Weights of a small GPT-style language model, trained from scratch on English Wikipedia: 1.96M parameters, rotary positions.
Each number is 128 + 24 x the weight over its row's rms, rounded and kept within 0 to 255. Layers, rows and columns count from 0. Numbers have three digits each. The size before them is the row's rms in percent of the matrix's.

# up: layer 8 MLP up, 384x96, rms 0.115, rows 272-331, columns 0-47
# down: layer 8 MLP down (transposed), 384x96, rms 0.105, rows 272-331, columns 0-47
up272 106:162119161084138093133103130121116118107095129082115151165106092114115104111115166147155156109161127134107152132150184163103117182113161140136132
down272 105:134103169103147115154106130197100110136149175096136110114112140175138116111096146116088157145130111119129133101146142078169123115141098146126067
up273 109:105158156135145079116122092139149134153126156128153152179136115146117115154113155165139091111117119149151075139124103126114126151089155134100116
down273 102:130098171098174118119124113161154110131131136124146131102171131120139120115108121115146182129120119110108129141140175156138151129118094093125125
up274 101:158145173133121124133076109107108094187137121115112141159131152128135166155156120127110177144136128166147116134115122138100103116167105186131139
down274 093:136134135163120165104114108207160054128123133100125123138156143142120129124105127141161111185113101083138101123132088158136118123107117136122159
up275 097:142117147073127155104125153074165115143091114154137097125138128146144116075120148170090127137119113128156106129179096143116085122107126141118137
down275 095:157110110171099121103124134119112166150121126159121117112106139129133066182137118132173129117140107132087141178107131140141115116148129139127135
up276 110:116155140098132099145131125128111118127130152142127144133176083124174158124056131128110136128145120176120146126150133134134078140108136122112076
down276 108:139116141123118123146134157135118108124123110146137098142162138134159119117123113109098145159112125119160117128132161163122134105114127133124175
up277 113:186134151130121108093126165110124129142123145129124133145135114085085116147131147151138164128139140129107167124150155184091107178120143156114116
down277 124:116125145092140116163159173160133124105171087130130137155185115101143103120105120163097132158102119135124156137105101099193109121095166152110149
up278 110:176116152089121118130132120130137119130084122142151153159148145102182120101130136130167121112100155116129151132155081138139149157125095146113165
down278 103:140124149122107154114099151147154120145126124143125130144130112153089135111131106140137106155161107132107120157136128123128065161167122135171141
up279 102:163154159123120134146091118142127147145121208079134109159180102162102105107126158121112127119132079147114126124121103117121096178152119148130126
down279 106:144143168144128117117123107145142149064084150158104131154177109172093149124106116153108137120099137092108114146134157134174077130160143088142158
up280 111:140117143094116129140146117110101104101128122130068158140136117107084144160133165120178120144160122100130121149168138131124102135156105158151130
down280 108:127117133079139095139173177128103137130133112158123130102093132149120133142156132158123123127127142162158158178147135144145113105129120112156132
up281 106:113188152137117116152120117104105122149172140165111137131147146125117155145119149129130138117150159152161136135130119135128098167100195126104114
down281 105:116127127132119141112137104147133090094193103097121106074128121108083165112094087146098129121143149127164160109132122102123100121155166144089122
up282 089:177084147166118108156124121122093126183133112118127102140159118127139140129156121167134134125135122145094159100145122120118088153154181134121120
down282 084:081109074128075120084125125147144123071171134125157109114152116101135144074124156111129101134113136160132098151127127101102142094132152128140153
up283 108:139119152116153105112131137106124155118146072117121128126161143135194126178157108139158130119131070176125125147137110164170108124097166137124097
down283 108:106142167147118124162130092101119159085099171148094165133130058112094140091100123102081079127119168113117080131111127146115117132151132134135109
up284 090:149138147091125149109150149124118082155132141139038122153154151112121155118146147169122144138166170141135059124110141134081133131103122161110068
down284 083:112133115147124148136141111167166053138117129135132138145161146094123139136122142146166141152111117116179135158124103138132146103105116147085111
up285 093:107163139110105119142154123103103115112102137118111160181129134099136134127105142142134089098140096156114174131122148142129123121094139133118100
down285 089:139159111167139142140146159097153146123129080156181102119132107152130146108138166127160141143129127143148128095156118097109091141143092147101129
up286 106:129145114132158113133147075133084122152143147132103080137136109079163174117143168179110132116150099131140095170137131122151142116115152130102116
down286 109:122085099158161145098138123145111140096071147094150105144123078124109180147154148118125119131146146091094147159121128144134138112169121125131106
up287 099:108140154160144135147109170114090101100129113164146106119126098135097178115118152103135123111108125117150150159130133126110127138165141135136124
down287 095:114146121146118146150140100080170133142167116127157115111113104115114147114129107129124114156117069133085144092138177142091107142157100139106107
up288 099:139127136123138052130170119149119163135103137061078142127128141149097131143092165138101078129130155130087123168088139150138140134108156127099140
down288 095:123106115132082151136106136112111122081140123135119155133117085134126096126127124148162130136130089093172150120116126142105137096136128150137128
up289 097:161095142123154145179166098134078136151093100113118126166178150178176116144133185091089141137112122143124157121113115125114103115157106167139132
down289 096:106146109106108099135112098130151125160146107126178127128139192148122103125123174103088151151149091112140147145113112160126152134146100120100120
up290 082:157143131147162084159119096181133174151131123135139103119129121049137124114111144131103131115166131117135148136169078135146148155118131169114134
down290 089:092135101100121175104131130097149065101077108119133144113182172161078116143136086079114141110122135103109165142111167157140098122122115128121110
up291 103:122130155107127131133137149177127107129101124143112139162147055153085132119112127113153114109125129156123133134135129139137116140116110126091102
down291 100:129099133124135128133143142143121131106106119116103140159122167110102125124132112146119081124144156112163114134104093141142124097185114090152140
up292 094:152143105131140137112127176145164116128109144097114114174115142115164132076161121170111136125130121106111141153145124149138118151129077127103086
down292 094:092131122104088109144179129127119148113169124126132144146106103120147140110127143092095113150117147139174076193140147157166105124120177106171134
up293 097:100137150120137140132148146155093167175120127147132120157170152133112174107082146139144116102155116159086127121086129130131127152142163098107117
down293 097:163068117143114144152125121154170151156146097091120106115177127139106101128135094162098140146113082133136132078180132120162129134134166109101123
up294 091:089150131151131107122129153121112116130140129097122175161140135141142170126135112121095128115146129109111098152145166119104139142146128118127088
down294 087:120136118121119168166129082167143136116160127121154122083104106163127116167120123139125107120135093153125116092100158100079114136092153071125144
up295 098:150111147111158138092180132072137125114133153127126136136134129145127174128127133156130109100146162117149100131141156121130111126127178123080136
down295 093:142101134148123110125111131158123127121123148130121136128130115139140144136172143116089130151102134120104141147134112076134157121123189127134116
up296 111:140143167115119143104176143117150176136125135136105081142135085126134133147109138116119126140116132083114110170122148147163108150128159148135130
down296 113:144130135097106219110124111137136118156158144104134135108075166148115165171127150138134111145134169141139101101134110103115135136142135139147144
up297 104:132110126142101130140153091075127090152127084122149102165130111122174137126121133123115112105125100183122128128112170145140104125133167135107086
down297 109:136140125136130125133117136108119159076142153168076128078122167145127141087137174110129136119101138051080134169143147108133127140115128153115163
up298 095:126138152115162163114119169128129126077144122137146106134164131156103132090126146152170122146140117181125129134144159116140108143091151118106105
down298 090:099097145107114097120100064120130122177121170163140152103093108129140132151190120126089118109112110132139142138154171140167136114163141122140127
up299 095:164131139136159134161148132137111114146106146146111150127170154124155134129107164111139157135108149110140121144110137141125091092098180138132114
down299 089:108167131106085124120083130122124162119114102074125142126081149115128108141137114105170135109137126074144118167138113107139138154130134092142117
up300 107:098138145087156130122107124101149141112139151150133117159106114108168179129081121161121129089111167120134115154166134154112126123162105123121102
down300 110:144176134143115146138112142099111134135121111157142124136111128162131144110120123131156117129081090174132094188147105156148109083128151143148159
up301 100:135117137158138052117105119135107142125125113098118129169143124133101143153120138130121132104166076090049108125132141128097123167146111128145089
down301 095:105119099112131109082156116091126144161129124079111120077149119102144178108125095109079181136123166147140139122082139118103167107120121133107140
up302 091:178110103140113127153187156158148124083147131123114130130151124095120140091127164142121134081131155110137129141165147132087109128171164168103104
down302 090:121098126147135125103107179104162076150171104164108178186092130119117135111161110131156091156122117106137148146111158130099139104087170140132131
up303 091:086133133130121164163150141134103167120140115114124150163193146127147128149168154136096115122167124095130128103153137097171115155121194120140107
down303 091:184121103123100146136155112156117121135112118122157121126092082113121140127110113156156050157064119105118118145123149129133123116124130129151171
up304 096:135084147170111086117106159125084123109096108103093097122108135089114143119128163115126136126111103161127138164125097147139142135128130141130157
down304 091:152143117139140188095163156105126118103106149138151159092117101044141132134149095107115090098114121087173111154153103145147145118124113105112131
up305 091:109124150119139154130101144080106104155052119117122089140141092112090127115124153117147094149105110103157141150127126137087115148112115129105111
down305 092:129153143116137144137156149118107145114094144105155141131116114184143147100138112136137131133167115151115129129163119084110113115137126122113154
up306 104:129109150138135077119139140125093146141103129107127123122089090075130122108122140117166069117141132103072140167112149152111130142171135142125117
down306 108:126112117108086118132169108129109138105129156125151155130137077103113113116140192126136134125161109105127117162089139129156175127131145188124107
up307 099:191136129120122109114145104135136157158125142124125117163143184147142132092109147190129126115141166116105147123098175155138117138149148137100083
down307 090:108118128102100140110107105148120133109159164105138140108129113108126076134121104108151145144153112110110163174130135146127124153124099108119171
up308 104:118115158105161114119158188118125116094093107122085162174097135150166128126128142147144108130128141104119146132092144163121107126129166138086136
down308 096:136088116083119139167131083178102137146110087148126119126147139113154109128141090147148085172123158111128118110156125106149165141132120115094151
up309 095:142118159086153109135129087140158123143158119113090094151107113130168094159132132189158141139115147120150131141124110107148132130106133162138148
down309 098:124134126127111128165112146146093127137091137099146125172147123112106144141138129085116121114071127123096134180150159106136133111171115111107096
up310 095:118178142149185144106114130117126192118140149107126119136116136133109110100111110153138147124149159105109140126112089130088121117114110156118146
down310 096:145130162116125113149141133096136151111111119095115122128138130169141142115145160135189145143101137129165132184175150119135138133133088133091148
up311 104:122127139130208148108184125159129095160117154167127127142109148140093094180113124123129151118141143107092151144111160145159113160118139113113149
down311 096:100116129169066150150102128094153121124130120109139141111183157124167132140142132096115168105152132099131118157109140142117195137050110128105125
up312 104:116143158114124132116121111158139127160117140129109151122142133162141080139109115111135138138126109103091095127192108136128130151130129128128112
down312 097:099117108132102154085114146161132156089143114113083105109110137171129098136139115131111126163084103169114142117131114099093146129143166166077141
up313 110:149155140137178100132124132099124128177148156103087108166116120174119126135131100148104131107094115137124085150157158163130143143113106135145128
down313 113:124124148108088122118108111112124167148107128122135068106082090144169126140122101135153099111130130181093129138135107125161125123154123139120147
up314 090:146134105102136105118109117118111139086140102118166142148119094108126147102131148164123184079104148116090081137140139132154141165141165122123149
down314 096:104118124126145139176134124144150136157097120138112113125132146111093090090130145126103083108149115119142112173147100167150096148138147111151130
up315 094:145104151132101140146165114163100108148123132084085087111103124132105163130135144126184098134101160181147109147154112121107129203135099157136141
down315 092:121124113186125128112138159134124144094134116129166102098143099125129124114129093124162118152125123130154180148112133153148151125095196168127105
up316 097:136103121133108168127161131125134121141147145116063141148164124104122144116105146134141126113122109121150119137127076141127134189144149153106140
down316 089:097100076139146154136144161165149130139112109106112099088153105110127123102127099156117106104076117124097117154126132126132123110092106140123155
up317 098:171169128139125111143126151107130094112139098113144125167113163145097107135163160164139135119163105130117140116129109106091139125121153148142079
down317 095:118132124121135159120152134100119134144128150161090137147100104097144149106104141111111125140111143132165203116145120146144182183118083120130191
up318 096:140126152118162103153125135111122129146108101138101182134163120156115114118119137099137143122132145159122129161152132136115143136120159123105144
down318 105:071117119108143170158103098147155129131137166100089134103146108158143140109078155117111157084092139156113110164120120132158111109147144134107136
up319 094:176139151113101165162154145102115095138133104156099114105158130142173143128140113166136095132103161130100121133118166142166137149116134135110114
down319 086:107112106183161126099103110118098121166135105161122138131107124126107121101128134099100139133090051165124119114106108099124127142103156121133111
up320 104:091151166113162123145132139140121131107123154166087139110114169135118100108100141135142153104136130131088118130141170144133146151169122149147110
down320 106:112143088158120109097125099127135135118090167158150137133108099116123101130157071100138123125107142132113169127153113147114095121137119152118147
up321 106:139142144147131114102113164117104172179088113157110118166129117110152100119119159114137148125099121153065144148171117167104126152161084132120141
down321 097:150127150155144161113097091097136153106124145120140170149146156127158125145129087149083147122122135176151147115144095101144107126105091094161134
up322 107:140141155085160149128136140118128136099127162126111136142096103115118116144130182170146136110143126088126126112134154168144108152155126131112104
down322 114:155174144086153154144123164141111179166110119086136123130131153105158163105133146146108140124134116155119106165075075157113166124130120117147113
up323 092:145098126094144093094083116138137108108096112094112156192146090126111151123090148093120144101128096134072163133159122124130105148149129116113108
down323 098:175098117116168090170137085157135109089099140170137104130126124127124121145111102122128094120159156115076147200098152125116134122154151128124136
up324 093:126120140104115126119146154085102134127141108150148156133137129149119137155125140134158121136126089097146145159147183156103078134168095131110068
down324 091:127085131120139100136113184127113099128136196109121102085122129133132154139101129153103133114141110134163153156153121146130125115121117096146164
up325 101:100087134131150146122132145124124158146146152084117118133139171120100138139144119118140149115102180097087105143134124113123117118092137139091110
down325 099:115158117113071131107105136153123118115118132098117135114141130121135140128117162152119148128092152125158144165152100133169127154169135151116115
up326 104:090143154099095094147120083115118112138136133089120142165103119140123106130145152150137110120180132139094076130133177165120114155119189136132142
down326 103:153146154140154119094172138123144136130143105164102122135126100143092129119149122065141163138150100100106105171123130094111122110105112141079141
up327 100:098101162124111152136143130135128096129120134127143138138132115147170150102106130188092073129152161149098132159090145142174083125159140117098109
down327 105:135135130106123141193141105106159126085091114076115148103129161133059141154103134174157161148126135131140183130132146082135168161135131140145108
up328 107:147142133100142092138172145170109110162109148128115131136083137091148123149134161148124103110140147141131161139115150168148156142149146091107115
down328 101:082134142156129199122097122090159145101113126118100158145143139124105158132102118113123157118144142165135185159126161119100117130122108102148142
up329 087:132160170127110129179139138151111126100129074123103138123119109142187160136096125135110135128132140152108110133164161154105129144175133146158076
down329 084:122090087137109100141155143127101121136140166116089136124087149126122115124132134138150118165103081156139129194152125152137167103094137129117135
up330 117:110159132126126112152150108139100124129112134101087134164140089135171119165130124125166115118111106170134139135153156124166105165139144120108125
down330 114:110148169123089126139107121121102150103149091129138113112133156155148115114130100145157121103145157102137126028093094118116125110096117092103139
up331 098:158114121078153148151143160143096141112128140139133134153144120119162180151123130110129166088136112077112111118174116137100134113122144151132126
down331 095:138121158147114081166096169133092125141144101143141104090111123105122106134146155147118087114113121168149110173094124091161184132097130120139151